python train.py --activation="swiglu" --norm="rmsnorm" --norm_place="pre" --norm_eps=1e-05 --rope_base=1000000.0 --bias="none" --lr=0.00284 --grad_clip=1.0 --batch_tokens=131072
Each number is 128 + 32 x the weight over its row's rms, rounded and kept within 0 to 255. Layers, rows and columns count from 0. The size above them is the row's rms in percent of the matrix's.

# layer 20 attention query, 256x256, rms 0.0797, rows 0-63, columns 64-127
size [104  62 102  84  96  99 117  97  97 102  86  96  98 109  97 102  98 100 110 113  98 112 102  98  99 111  96 109  94 103  92 102 111  55  95  70  81  81  89  99 102 103  96  94  97 100 104  96 109 113 107 101 108 117  98 103  98  95 102 102 107 108 108  95]
[[158 118  91 103 104 117 178 165 122 155 175 134 155 121 109  94 146 142 126 150  89 161 124 156 194  88 101  97 180 106 131 124 163 144 152  89 165 130 203 152 188 143 144 181 125  73  54 161 137 112 123 108 160 117 231 122 170 206 141 141  78  84 162 146]
 [147 125 103 145 115 136 146 187 147 175 126 131 138 131 102  95 141 122 129 174  75  94 116 166 181 103 110 117 149  88 137 152 106 114 138 148  96 108 110 113  87 175 149 134 156 111  92  75 160 118 125  93  93 139 173 148 152 166 106  87  90 133 173 129]
 [136 129  88  87  88 139 178 136  82 182 162 206  94 110 110 109 134  68  96 120 145 174 150 162 132 131 175 110 156 121 153 131 104  78 124 141 165 139 110 159 170  68 184 160 125 156  97 167 151 130 139  69 101 102 150 111 145  77 123 114 125 137  74 160]
 [173 171 105 143 144 141 187 145 159 116 142 144 118  76 139 100 110 123 126 138  88 111 126 159 195 102 163 115 142  97 166 107 126 132 110 162  78 124  86 134 124 199 150 154 122 107  84 114 154 112 132  88  87 117 191 142 156 172 106 140 102  85 156 118]
 [127 141 110  87 154 136 180 154 150 165 129 157 113  77 162 133 127 130  45 148 107 137 145 119 147 119 199 135 144 100 142 105 153 130 144 149 136 133 131  68 113 183 160 173 136 114 117 119 128 133 137 157  92 101 154 136 140 146  92 146 128  69 169 120]
 [117  98 165 140 108  79  94 114 130  62 125  70 165 180 156 126 124 127 129  95 111 120 122 129  84  68  87 137  52 150  98 133 105 186 139 116 120 129  97 130 169 126  92 119  94 107 124  83  72 131  76 111 166 147  88 128  96 153 113 138 114 130 156  84]
 [146  99 166 161 111 122  98 133 102  79 147  83 145 176 106 127 116 129 162 146 141 104 111 115  74 101 132 138  17 112 114 134  66 167 126 158 119 129  78 178 133 114 119  99  90 113 143  92  70 136 136 111 138 179 103 100  94 149 122 126  82 180 180 129]
 [142 123 122  63 135 140 174  89 135 158 194 189  69  99 132 127 145  89 143 128  80 206 134 190 143 145 125 150 151 159 108 140 141 137 178 121 153 125 158  69 139 173 136 141 100 139 128 136 103  99 106 137 122  89 187  99 140 198 151 111  74 134 125 121]
 [ 89 129 161 108  82 185 109  79 114 149 130 115 175 131 116  50  90  64 167  49 123 126 172 144  85  97 129 125 115 114 152 173 143 202  93  91 126 138 115 172 178 136 116  89  75 104  92 144 189  99 146 104 108 142 136 114 123 138 132 151  91 140 115  83]
 [112 121  66 102 107 147  84 118 116 153 227 115 179  97  90 119 147 142 129 181 145 147 116  98 103 187 163 119 150  61  83  85 133 109  89 150 145 146 161 129  81 137 242 158 167 121 134  79 118 129  85 130 123  94 118 117 102 128  97 144 138 131 179  94]
 [165 166  79 145 208 142 195  97 104 139 187 107 196 115 163 109 129  86 145  69 137 105 135 123 167 131 191  84 140 134 138  90 152 102 119 167 104 152  89  88  96 151 127 110 156 153  51 117  87  80 121 160 126 122 105  99 102 139 161 124 105 119 102 149]
 [146 148  71 135 106 147 203  92 141 173 123 152 124 142 173 144 166 176 140 143 131  71  92 159  99 154  58 114 115  70 119  77 104 141 134 136 101 157 130 148 134 105 166 120 170  81 135 127 144 136 180 108 104 155 147 141 105  51 121 125 154 139 135 121]
 [ 67 100 143 127 126 150 158 156  73  56 121 120  94 169 126 166 147  99 114 155 123 104 110  86 158 166 110 133 131  98 166 237  93  91 140 100 123 118  99 117 159 142  94 118  92 132 169 113 154 152 123 170 127 113 126 135 151  79 158 159  66 150 142 101]
 [140 181  76 110 128 129  50 146 111 159 193 151  88 101 146 107 139 100 156 163 122 130 121 153 124 146 176 161 176  76 128 148 128 131 126 109 196  81 139  60 112 141 147 121 164 151  95 107 108  94 137 121 100  87 131 102 115 132 175 118 150 177 191 174]
 [ 68 116  99 158  93 163 108  77 112 165 110 119 148 105 118 115 114 121 123 124 105 129 190 108 152 179 105 104  89 153 123 106 149 164 108 112 159 145 129 134 113 125 149 137 117 175 116 151 138 153 121  91 101 101 202  96 162 181 138 162 148 144  34 109]
 [112  95 150 134 112 136  74  96 100  76 103 148 130 115  92 136 139  80  83  99 134 159 111 101 110 164 102 114 130 168 165 137 131 142 103 145 156  96 132 108 173 139  91 125 162 114 112 144 181 113 111 101 161  68 175  87 131 124 122 138 128 175 127 128]
 [110 101 230 112 122 153 143  98 119 140 150  84 137 169 112  69 113  79  94 147 153 245 177  74 123 205 134 144 123 142 133 137  87 107  99 126 102 183  95 180  99 182 140 115  74 130 137 192 170 138 103 107 148 157 102  89 169  91 125 174 134 122  81 105]
 [107 121 192 170 210  95 135  83 141 135 127 153 104 142  96 143 160 177 119 132  87  85 174 152  96  93  89 156 114 114 104 104  73 141 173 105  75 120 113 176 138 129 123 112 140 139 152 145 138 145 182 190 100 156  71 164 113 110 120 194 130 149  93 102]
 [160  80 139 139 121 133 115 129 159 114 167 181 110 138 111 166  90 141  96 105 143 156 142  86  84 189 121 151 148 101  85 144 119 179 142 170  72 135 156 113 158 111 110 102 100 125 177 151 126 159  80 174 158 118 120  70 144  89 129 196  88 169 138 134]
 [193 144 135 191 108 103 192 126 142 117  97 104  93 171 114 117 144 100  77  96  97 109 140 134 119 133 120  99  83 103 127 112 100 130  76 144 136 122 113 171 147 192 186 104 155  61  84 159 100 140 119  91  93 169 123 159  90 121  84 104 115 121 125 171]
 [169 214 128 141 209 110  68 128 154 119 119 125 135 104 113 148  81 192 132 121 116  87  90  89 172  87 100 146  98 118 151 105 131 122 154 129 129 122  62 135  90 128 124 165 174 175 184 149 143 121 137 118  93 138 111 152 123 173 117 128 152  95 135  98]
 [100 122  77 132 123 148  99 129  91 140  78 179  40 113 112 119 179 134 184  99 129 117 103 123 151 157 113 123 129 155  73  77  47 145 128 118 105  96 134 107 133 175 186 122 156 174 185 119 108  86  94 141  85 137 133 127  78 148 120  85 185 127 100 120]
 [134 160 140 153 161 158 144 109 141 179 100 135 116 102  92 132 118 154 151 129 127  89 179 154 125  72  83  88  84 119 132  65 179 121 168 129  51 126  59 169 136 151 126 124  90  86 154 136 130 149 173 171 155 121 120 134 123  80  95 123 130 160 162 142]
 [122 115 121 177 158 124  57 134 139 128 166 129  69  79 107 127 131 118 120 118 122 167  88 100 104 129 134 141 158 130 138  82 135 109 125 155 146 104 156 129 138 119 158 182 135 182 159 132 102 103  93 180 108 151 159 115  76 135 124 124 114 143 153 122]
 [172 112 111 175 107 108 162 141 140 146 184 152 124  72 130 137 191  93 141 151 108 173 135 121 184  95 115  57 169 115 125  56 171 162  84 140 149 157 151 146 156 130 125 175 137 115 100 171 177 124 123 124  50 136 173 178 150 127 116 115 110 131  99 178]
 [115  95  98  78 126 138 170 123 129 105 115 163 106 127 172 109  43 191 124  71 131  97 149 159 100 133 150 213 177 123 105  88 139  83 183 172 168 107 180 105 149 106 170 102  80 133 138 108  93 115 127 144 154 134 137  92 166 170 157 140  91  74 112 145]
 [157 120 174 101 133 149 143 168 188 188 170 112 131  70 175 112 105  74 129  94 121 133 167 122 106 168 224 122 235 117  94 116 141 171 104 103 104 118 167 129  93 145  75 153 125 116  76 157 125 101 148  97 130 128 133 119 122 169  93 132  98 120 105 107]
 [107 127 199 141 121 174 109 155 124 142 106 127 115 104 119  87 139 125 160 101 116 103 128  92 105 142 124 124 178 114 190 150 112 135  95 106 107 102  91 125 104  74  90 128  57 106 152  70 178 156 134 123 101 163  68 173 107  88 144  87 122 149 108 119]
 [150 121 129 125 125 154 172 115 147 163 103 144  72 115 135 136 148 133  79 140 106 134 149 140  81  84 141 109 184 117  87  83 104 100 182  61 120 121 135 101 136 125 106 162 117  74 112 104 127  92 186 111  62  96 181 138 153 122 130  93 102 152 155 142]
 [106 154  95 133 164 138 127  97 130 119 112  82 101 129 151 106  69 190 197 121  96  66 159 152 197 118  82 194  89  97 139 102 138 129 147 114 136  97 131 136 129 186 133  63 156 135 165 134 112 125 165 144 168 134 180 104 120 157 139 114 160 141 129 192]
 [ 86  84 109 169  98 109  98 122 156 156  85 134 111 151 161 167  91  58 139 192 106 150 108 115 157 172  75 109 143  75  99  83 115 163  60 175 156 143 180 144  55  76 184  90 145 127 147 127 110 175  92 156 161 126 184 152 146 146 125  63 165 187 154 106]
 [143  88 149 151  62 125 119 103 124 152 168 191 152  60 190 191 161 173 150 100 117 168 153 128 102 152 241 100 205 124 111  91 131 120 125 163 181 137 128  88 102  86 142 162 164 150 103 117 151  67 152 114  87  81 130 155 182 154 126 131 152 130  82  95]
 [105 108 143 135 161 165 105  72 132 118  73  74 183 112 102 126 118 114  64 114 128 142 145 108 110 181 123  68  95 112 171 128 119 134 128 128  98 166 142 154 126 130 164 115 167  88 105 114  86 152 120 181 145 123 122 150 127  80  68 162 123 157 141 115]
 [159 124 150 147 201  83 154 140 139 176 128 138 138 152 146  76 107 159  83  99 117 126 125 152 174 116  95  98 157 111 155 143 132 122 109 163 132  91 123  98  85 147  87 152 133 144 119  91 114 157  98 119  64 199 190 146 108 186 140 139  83 102 154  74]
 [159 113 118  94 173 178  84 135 113 135  80 146 147 110  93  83 125 110 103 136 186 169 116  90 148 140 129 152 112  83 184 159 121  57 135 147 128 131 115 146 134  70 136 116 148 159 202 137 144 134 142  93 165 142  95 148 116 132 135 120 158 120 166 148]
 [117 132 108 104 152 111  96 151 171 137  86 133 111  57 169 118 171 124 155 126  82 147 123 144 137 123 137 128 199  69 171 111 160 118 122 171 138 123 158  81 111  99 129 183  80 115 126  98 120 123 111  80 119 118 171 167 147 181  95  64 119 123 125 130]
 [127 153 106  62 175 109 100 164 147 188  96 187 109  64 147 127 147 154 113 108 109 113 158 157 163 175 196 171 173  93 150 122 172 135 124 122 124 117 156  34 114 152 174 191 139 153 117 118 139 109 122 119 115  80 154 137 145 136 140  72 147 119 107 132]
 [115 146 137 138  84 124  85 152  80 137 180 116 124 186 159 135 121 105 114 138 126 115 147 200 102  86 121 120  73 104 110 136  89 195 121  94 145 150 112 153 174 172 100 112  84 112  98  92  89 118 100 145 110 149 142 146 144 149 143 148 142 151 143  76]
 [129 124 165 164  98 161 111 131  35  74 174  86 116 156  98 163 106  89 109 168 109 125 103 152  79  87 160 119  83 103 111 132  42 186 115 170 123 137  98 188 111 125 128  95  85 142 154  64  87 100 132 107 123 173 124  94 119 158 132 149 123 153 163 124]
 [138 162 106  95 146 148 145 119 113 183 189 152 115  99 111 130 149 119 159 132  76 160 133 179 159 182 156 151 110 147 132 140 148 134 143 163 122  90 142  82 102 163 141 155 122 142  91 135 167  86  87 143 123 100 163  93 139 180 189 150 123 141 120 109]
 [ 85  95  94  99  86 188 120  76 103 111  81  92 174 116 105 109  98  74 120  60 118  95 120 105 145 123 123  97  88 114 174 113 115 185 149  89 144 120 106 115 211  95 146  83  95  87 124 175 171 118 167 118 108 112 161  83 114 168 119 173 135 144 129 125]
 [152 137 118 129 138 173 132 134 113 133 243 114 213 110 111 138 128 110 119 183 109 148 137  82 110 148 131 128 148  91  54 111 135 123  80 127 168  93 164 152 134 143 176 157 111 114 114  51 102  96  93 143 133 130 100  98 103 122  85 169 116 120 163  84]
 [157 170  76 136 199 141 168 120 117  97 108 114 207 126 198 114 152 102 171  68  90 138 171 129 177 103 130 119 149 150 138 112 173 136 170 171 114 134  95 111  79 155 116 101 112 134 112 102 116 120  87 133 131 123 119  87 137  65 127  93 102 111 146 116]
 [141 148  57 142  55 128 199 121 167 199 128 183 128  99 199 108 145 139 147 149 163 114  51 140  77 112 120 111 161  88 126  39 104 118 176 142 132 173 101 137  94  63 126 127 142 129 131 113 140 137 190 149  93 140 185 106 119  51 112 168 160 141 128 125]
 [ 40 115 123 118 161 167 120 163  79  91 120 160 137 139 108 173 155 113 137 142 140 146  95 120 163 135 118 130 118 154 122 200 115  77 164 135 121 129  80 121 136 120 124 130 123 162 157 137 158 130 151 145 106 124 118  97 153  88 195 167  96 145 127 122]
 [143 165 140 133 163  80 107 139 134 157 209 151  97 156 122  77 107 147 109 186 125 117 145 188  97 141 109 145 147  97  99 228 156 168 117  95 115 101 132 143  97 154 119  90 115  91  82  90  90 104 116 147  95 181 123 151  79  37 186 133 113 189 210 171]
 [116  91 138 200  73 156 124 128  93 147 109 100 187 105 154  89 101 107 117 104 131 113 195 151 141 181 135  99 136 168  94 124 127 146  88  60 103 192 154 122 117 169 119 140 102 188  79 114 129 144 152  75 103 131 180  84 134 151 147 178 134 117  48  97]
 [129 105 160 163  75  93 121 160 119 163 145 150 125 115 136 133 151 142  66 108 140 159 155 163 102 170  73  87 190 111 126 119 110 146  95 139  80 128 127  97 150 173 108 161 186 122  67 127 192  74 127 134 136  66 138 156 105  75  95 157 164 130 128 142]
 [125 124 182 157 113 137 107  73 156 125 112  88 156 141  76  58 101 117  89 103 147 204 166 114 156 195 128 164 113 100 124 145 122  99  96 141 101 175 114 224 110 138 143 142  78 130 160 179 140 131 101  98 142 169 113  72 151 132 110 190 171 104  86 107]
 [108 147 179 139 157 119 118 135 125 141 168 166 105 149 101 131 171 143 153 139 164  80 188 119  82 119 137 134 148 177 118 105  97 116 160 118 110 119 128 175 172 137 116 123 165 177  97 138  99 119 179 182 135 130  95 149 153 141 172 186 112 142  61  67]
 [162 106 119 142 132 189 134  90 168 127 148 168  83 145 121 165  93 170 136  77 142 115 176  66 104 136  98 152 113 105  75  85 131 142 170  98  78 116 140 115 182 117  95  94 112  92 163 177 119 151  85 170 116 110  99  98 208  92 121 190 102 169 120 135]
 [207 137 115 156 111 129 214 103 118 125 165 112  78 156 129 145 137  80 131 109 101 156 125 161 144 146 167  97 135 104 142 121 107 146  59 123 182 141 152 120 113 176 180 119 126  99 111 167  63 169 112  85 105 150 152 132 107 134 136 147  84 112 140 191]
 [178 206 171 134 177 100  73 141  96 126  87 122 135 120  73 123  78 155  92 152 101 106 139  96  99 157 131 140 127 163 157 137  94 145 125 150  92 178 126 157  69 133 131 149 141 162 174 126 170  94 148 115  93 125 141 114 156 208 177 129 143 127  77 122]
 [131 135 128 133  77 211 112 133 124 123  88 163  38 129 149 131 166 161 161  80 120  98 147 124 155 145 118 115 133 148 139  69  42 130 119  91 137 117 116  86 143 196 156 106 152 153 164 151 152 138  90 112  76 138 159 144  88 137 133 112 150 143  74 151]
 [156 163 127 154 149  92 116 117 102 150  72 142 111  87  48 115 154  99 154 129 134 128 207 188 143  92  96  80 170 138 103  93 171 125 124 138  71 142 123 143 127 160 131 174  65 177 128 116 110 110 148 155 157  95 123  72  71 128 140 125 116 158 159 144]
 [102 116 127 176 177 135 125 162 161 118 137  84 134 164  56  87 118 107  79 132 161 122 111  87 158 151  83 153 152 127  96 165 123 116 132 136 109 144 126 139 166 101 142 178  84 135 174 142 102 118  85 174 180 183 166 123 113 128 135 105 162 119 114 105]
 [159  91 115 161  87  54 134 115 136 145 149 162  78  95 133 151 188 119 177 142 112 137 133 145 161  86 110 107 200  92 141  80 159 171 109 120 164 175 155 137 132 187 135 157 153 147 126 119 147 132  73 141  96 121 199 167 132 151 149 128 107 108 138 150]
 [131 104 104  60 145 178 154 133 152 133 120 206 116  91 150  97  65 111 118  79 100 129 149 159  89 136 158 196 167 120  73 110  99 113 183 193 153 105 113  97 147 109 217 121  68  91  82 122 110  93 128 167 137 160 145 127 158  93 127  95 116 118  95  95]
 [184  79 157  99 122 166 107 148 142 151 142 131 138 100 167 139 147  87 186 109 103 114 180 130 109 166 191 136 172 175 124 126 201 197  80  60 106 121 183 165 102 148  94 143 139  75  83 134 102 138 176  82 142 122 140  99 183 189 102 125  94  95 124  88]
 [ 81 157 145 102 144 134 107 103 145 172 107 112 134 147 107  95 129 127 173 114  88 169  96 177 156 130  84 141 130 107 148 180 155 130 110 103 131  82  96 127 151 140 122 101 130 171 153 164 201 111  88 133 165 126 142 173 121 122 141 105 109  84  90 124]
 [151 144 136 140 121 116 175 150 126 158 142 111  85 118 148 162 169 138  90 148 148 145 166 123  98 100 110  92 167 125  70  98 154 130 177  95  93 150 149 114 111  90  73 171 128  78  71  98  91 110 188 120  78 111 122 150 173 121 150 150 102 114 171 128]
 [ 96 167 107 125 129 169 107  70 118 136 127 105 139 107 121 131  51 147 172 123 110 125 152 167 159 118 138 155 127  68  94  91 150 114 140 110 154 107 137  98  92 224 145  98 164 188 129 100 150  74 154 139 124 117 197 131 111 171 135  78 164 157 121 162]
 [ 86  79 138 136 100 122 112 128 166 141 134 145 117 119 160 191 113  82 148 179  96 171 138 104 147 139 137 116 118 125 122  76 171 167  97 169 174 147 180 133 120 122 155 128 152 115 126 118 124 110 113 144 109 138 178 139 179 139  77 134 130 164 169  87]
 [123  89 127 147  70  89 121 107 128 136 129 187 156  64 152 168 174 134  98  77 105 179 168 179 121 157 166 153 219 131  93  84  72 112 129 155 157 117 107  97  62 109 153 160 146 141 132  61 144  97 113 118 114  91  95 159 126 114 101 130 146 137  94 101]]
# layer 20 attention key, 128x256, rms 0.0752, rows 0-31, columns 64-127
size [ 71  60  86  69  66  80  72 112 108 113 101 107 120 100 105  99 124 107 104 104 107 107 103 108 101 105 119 108 107 111 113 108]
[[ 87 154 108 179  98 145 103  93  74  67 127 149 158 129  99 140  87 137 108 122 184 138 126 155  98 167  54 105 127 139 105 141  67 108 140 198 105 160  82 144  71  98 185 139 127 190 132 137  85 162 197 120 163 111  62 125 122  85 159 197 129 162 123  63]
 [125 162  48  89 129 148  96 156 132 141 148 104 151  93 128 163 158 130 141 115 114 183 179 128 114 132 160 147 129 123 107 124 142 157 114 119 159  97 171 130 187 109 107  34 124  91 159 114 212 130  84 164 115  99 135 102 115  81 124 147 128 114  73 127]
 [142  95 128 106 134 119 145 108 200 107 146 106 103 198 149 141  41 129  98  89  80 134 114 138 170 122 157 167 123 151 100  81 112 129 173 146 100  92 139  92 158 140 163  59 130 175  68 114 123 139  98 160 147 109 152 133 175 150 204 212 130 148 132 133]
 [152 131  76  55 142 113 125 127 164 177 160 147 107 108 162 154 145 130 180 122 138 190 200 133 149 134 177 149 169 139 124  99 169 152 113  78 218  52 114 111 133 151  59  89 178 118 154  87 100 151 112 138 103 193 131 134 137 142 159 117 131  79 133 186]
 [126 137 116 130 153 115 111  99  88  88 121 100 142 165 113  48 120 121  97 121 181 120  97 109  82 168  97 118 161 176 132 140 112 127 143 162 115 147 131 103 159  87 143 132 130 137 143 103  96 211 202 125 187 177 180 114 114  99 122  99 102  97  74 172]
 [148 123 162 188 153 126 174 121 103  84  78  75 141 216 106 132 126 172 135 118 125 129 123 130  81 119  88 163 100 156 119 141  82 154  99 116  60  98 145 180 202 162  73 116 129 151 146 168 174 148 132 172 108 111 123 132 110  69 135 151 121 105 129 104]
 [191  79 170  85 120 123 156  91 116 126 123 106 145 179 157 118 151 114 135 138 155 165 147 153 142 132 153 190 108  89 105 144 113  91 103 104 145 132 130 137 148 184 160 109 113 125 134 114 112 115  86  89 132 132 138 126 135 111 122 123 125  69  77 163]
 [127 129 123  78  98 151 131 149 115 192 179 159 116  87 127 145 136  84 137 123 160 186 133 151 130 154 193 118 151 109 110  82 173 128 138 128 192 124 148  79  82 128 163 145 151 143 101 110 163  83 119  73  53 124 171 104 133 186 127 118 112 134 127  91]
 [129 132 131 164  83 118 135  96 133  67  90 104 114 107 108 147 115  75 117 155 119 112 125 112 160  99 149  99 139 152 174 102 132 173 157  58 126 159  89 124 119 137  77 124 132 115 161 122 158 188 172 111  57  97 143 118 139 138 142 151 200 148 148 123]
 [112 122 150 194  66 144 125 110 140 129 135 145 165 113 154 144 180 117 105 101 170 125 110 131 110  77 141  86 148  39  99 132  33 167  72 149 156 110 102 130  87 147 149 167 125 140  99 105 125 127  68 104 154 116 139 173 154 110  87 176  91 123 180 106]
 [204 155 155 147 212 144 176  33 133  64 142 103 147 150 140 168 137 151 161 109  90 105 127 122 132 117 179 125 146 140 137 138 127 179 114 146 146 134 114 128 108 182 131 170 169 102 140 161 122  96  70 117  82 114  45  85 163 107 119 101 145 135  95 198]
 [149 126 127 134 133 139 198 148 126 125 146 158  90 117 132  93 130  94 112 156 155 103  25 131  95 134 142 133  88  44 185 112  88  94 154 185 149 104 113 138 141  90 132  67 101  72 120 160 119 117 214 157  73 107 147 122 130  91 164 142 124 176 137 135]
 [ 79 132 111 157 188 182 101 151  67  96  78 105 159 131  90 190 133 134 142 169  91  94 104 165 185 159 119  96 115 170 160 140 101 115 114 138 164 113 102 128 109 137 123 130 113 147 152 113 139 163 123 140 126 118 148 117 145  96 163 141 158 150  89 113]
 [102 127 114 138  71 101  87 136 109 131 136 164 130 139 142 107  93 143 143 108 128 128 127 183 131 123 115  60 109 138 104 171 163 156 129  90 146  85  81  94  63 117 148 140  99 112 112 156 159 135 149  99  92 135 118 150  82 138 144  95 125 183 187 114]
 [143 124 111 158  86 134 126 161  42 161 127 132 175 123 102 134 113  74 140 201 152  62 171 158  94 129 194  93 119 171  78 126  96 197  99 111 119 238 135 140 109 134 140 100 106 151  86 152 110 110 180  91  76 142 151 100 128 146 141 153  82 123 133 125]
 [109  94 122 146 106  79  84 112 107 101 113 148 100 103 156  86 108  71  84  78 131 103 118 134 133 161 139 114 116 107 137 103 117 106 123 139  88 122 113 133 141 194 114 127 159 137 119 109 175 117 106 159 105  91 158 166 126 149 138 155 139 144 129 152]
 [106  79 135 128  86 150 154  96 182 162 130  72 121 126 144 136 124  72 106  76 128 193 171  72 158 201 118 123  93 128 143 129 109  97  86  93 129 148 120 140 151 129 175  99  82 129 117 119 118  90  63 103 154 168 136 112 109 126 100 175  97  98  98 108]
 [159 199 153 147 198 133  90 119  98 106 152 184 166 149 117 148  99 165 178 144 118 106 186 152 109 105 121 126 118 127  83 145 111 133 163 104 102  26 166 125 182 139 117 122 187 103  73 128 115 112 133 103 128 174 123  95 147 160 178 134  66  93  94 140]
 [108 138 105 164 152 142 148 106 129 123  83 139 115  92 117 160 119 149 162  52 141  84 228 149  78 129 118 110 171 140 102 108 123 195  97 112 108 140 147  99 149 114  55 203 122 114 100 195 133 109 126 154 125 129  62 115 130 109 144 154 122 182 140 151]
 [170 134 126  68 138 105 164 113  91 188 181 154 136 151 152  86 118 135 118  88 116 147 113 152 156  96 133 113  77 133 144 138 110 116 133 135 160 136 174 157 166 144  98 113 101 134 139  98  79  88 144 114 204 108 137  99  39  80 118 169  59 118 116 131]
 [145 110 127 120 202 134 123 140  68 122 114 121  95 112 133 170 123 151 121 106 120 100 130 149 106 124 148 150 126 174 118 192 125  89 144 138 134 108 112 143  92  74 122 109 159 130 125 149 108 116 136 125  94 170 118  99 122 125 165 132 134 144 119 135]
 [ 89 130 144  68 160 142  86 134 123 122 104 109 111 126 131  92 196 193 184  78 162  79 128 165 230 142  70 121 142  94  92 137 115 130 102 127 127 165 148 106 116 161  91 140 124 133 149  98 167 157 127 154 122 145 118 137  30 154 142 128 123  91 104 156]
 [171 138 130  96 163 107 160 109 176 134  92 105  69  81 114 138 143 121 126 121 118 170 124 122 130 117 123 169 126 157  88 144 101 117 195  56 121 160 146 142 144 168 105 149 119 104  92 131 137 141 105 103 187  92 116 126  99 101 123 120  96  51 105 188]
 [139 126 141 153 161 157  89 147 139 122 101 122 111  79 158 115 151 143 143 145 156 133  77 115 145 131  54 121 149 110  69  99 101 106 142 186  98 153 126 123 125 139 185 150 148 177 143  89  83 118  54 209 181 126 122 122  82 143 130 107 192 153 162 113]
 [179  72 159 113 112 138 185 116 147 161 157 189 122 144 174 125 150 142 130 161 109 179 130 132 139 169 100 145 156  96 143  95 181 121 177 140 159 118 122 119 150 110 187 119 144  70 120 112 144  91  73 150 106 108 144 110 146  83  84 123 108  89 123 159]
 [141 109 127 106 117 141 144 139 144 132 149 146 145 137  79 116 116 161 145  82 167 159 131 136  96 112 140 169 127 174  60  97  83 104 162 178 170 158  61 123 115  73 151 141 113 137 172 131 119 106 146 151 133 108 147  85 143 131 106 141 123 134  79  56]
 [121  75 159 114  88 125 151 149 175 184 144 138 147 112 153 179  88 154 130  70 112 146 176 135 103  99 149 118 113 103 101 123 118 155  99  72 133  95 184 120 126 150 116 101 138  97 149 119 161 101 110 109 183 112  93 143 144 161  82 167  97 155 137  70]
 [105 106 115  66 120 117  96 164  81 177 187 177  87  97 123  78 106 127 112 103 151 150 112 133 197 105  95 135 175 118 153 173 160  95 106  82 172 157 144  97 154 128 185  95 161 129 138 108 140 121 120 104  86 128 145 169 147 146 141 105 141  86  90 149]
 [136 148 137  72 131 104 132 125 133 157 132 167 115 139 169 168 123 104  97 105 113 129 125 104 168  87 122 147 139 105 104 112 184 184 182  70 163 111 135 103 143 139 110 100  68 111  98 102  85 103 188 115  93  65 173 139 152  62 140 115 120 127 223  95]
 [112 180 120 126 154 142 133 137 109 102 159  86 134 139  92  73 132 100 102 162 126 139 141 148 129 114 172 110 148 107  93  95 150  52 128  86 148 142  49 125 102 171 149 136 117 134 130 115  84  92 144 120 107 157 114  73 133 144 126  66 152 133 126 155]
 [143 100 133 155  96 101 107 157 145 162 138  89 127 117 102 102 131  84 105 177  91  86 141 139 124 130 164 142 101 129 119 133 125 107  53 152 111 123 215 126 131 123 131 132  83  99 119 148  63 125 113  94 134 132 125 138 130 116 108 124  94 126 128 116]
 [118  79 160 197  81 118  83  91 115 133 172 166 123 107 143 184 162 135 131 123 160 131 188 121 118 171 190 127 161 120  87 101 125 143 102 122 148 157 126 123 100 170 108 154 202 168 147  90  95 164 103  98  99  60 141 149 181 182 134 123 135 105 107 126]]
# layer 20 attention value, 128x256, rms 0.0793, rows 0-2, columns 64-127
size [ 98 106 105]
[[ 75  81 111 106  95 177  91  78  77 120  78 161 111 133 174 111 127 143 145 182 166 185 102 121 134 154 113 191 194 123 102 105 104 111 155 126 135 117  84 116 136 155 185 131 139 175 166 138 142 138 135 126 125  99 144 132 171 112 136 107 109  94  96  94]
 [187 100 153 163 127 138 118 119  71 138  93  83 134 154 135  69  96 149 105  76  93 163 149 147  67 121  97 117 123 137 166 169 148 135 159 160 145  91 116 104 102 114 137  90 147 151 121 142 115 134 102 132 143 123 191 104 133 145 141 171  89 133 109 160]
 [136  73 175 118 129 112 139 146 128 180 120 137 121 142  91 158  92 136 115 117 106  97 118  87 129 122 144 174 156 128 129 118 169 116 153 182  71 120 117 186  99 192  96 126 116 157 141 155 177 110 155 140 145 141 132 127 105 133 174 142 123 115  90 118]]
# layer 20 attention output (transposed), 256x256, rms 0.0858, rows 0-2,32-34, columns 64-127
size [110 110 109  96  87 113]
[[ 86 118 172  86 176 175  77 139 198 114 100  93 136 134 118 148 128  99 132  68 120 144 197 123  69  84  76 194 133 129 121 207 122  33 132  97  76 121 111 132 105 118 126 105  92  71 120 117 133 156 136 166 116 161 125 101 112 119 140 172 120 104 162  94]
 [130 107 142  89 116 149 157 159 151  86  96 119 174 153 184 177 127  94 115 103 126 122 111 160 129 104  70  69 150 103 183 156 176 105 110 160 130 114 115 100 121  75 164 169 157 104 118 116 137 148 106 133 150 114 169  96 170  74 111 153  71 151  56 121]
 [ 89  75 158 112  77 167 122 167  80 138 105 107 115 159 150  97 125 104 140 176  98  97 121 140  61 107 119 198 136  78 131  99  97  80 131  81 100 121 126 130 110 163 105 147 117 128 121 132 155 163 109 169 156 162 160 161 155 162 125 148 172 122 145 159]
 [102 116 146 127 170 134 159 128 149 115  87  88 107 169  78 128 174 110 137 144 144 147 179 114  81  89  82 159  83 109 119 146 121  98 109 122  71 146  89 159 122 125  94 158  90  64 132 105 127 100 153 120 147 155 114 113 136  64 119 130 101 114 129 112]
 [ 81 111 136 109 156 127 139 139 164  91 115 122 176 127 170 198  67 168 153 107 152 165 107 137  92 117 110 101 126 122 102 124 144  79 152 125 157 153 122 142 127  97 140 143 140 144 148 130 119 201 107 125 143 121 142  76 191  76  91 144 130 146 111  84]
 [102 121 161 121  89 137  89 164  96 132 151 118 138 141 192 121  61 111 129 169 100  99 149 126  80 119  92 142  97 107 195 138 211  79 128  60 155 126 144 129 128 101 155 102 168 149 131 121 109 174  92 174 113 168 128 123 155 126 141 150 131 137 204 147]]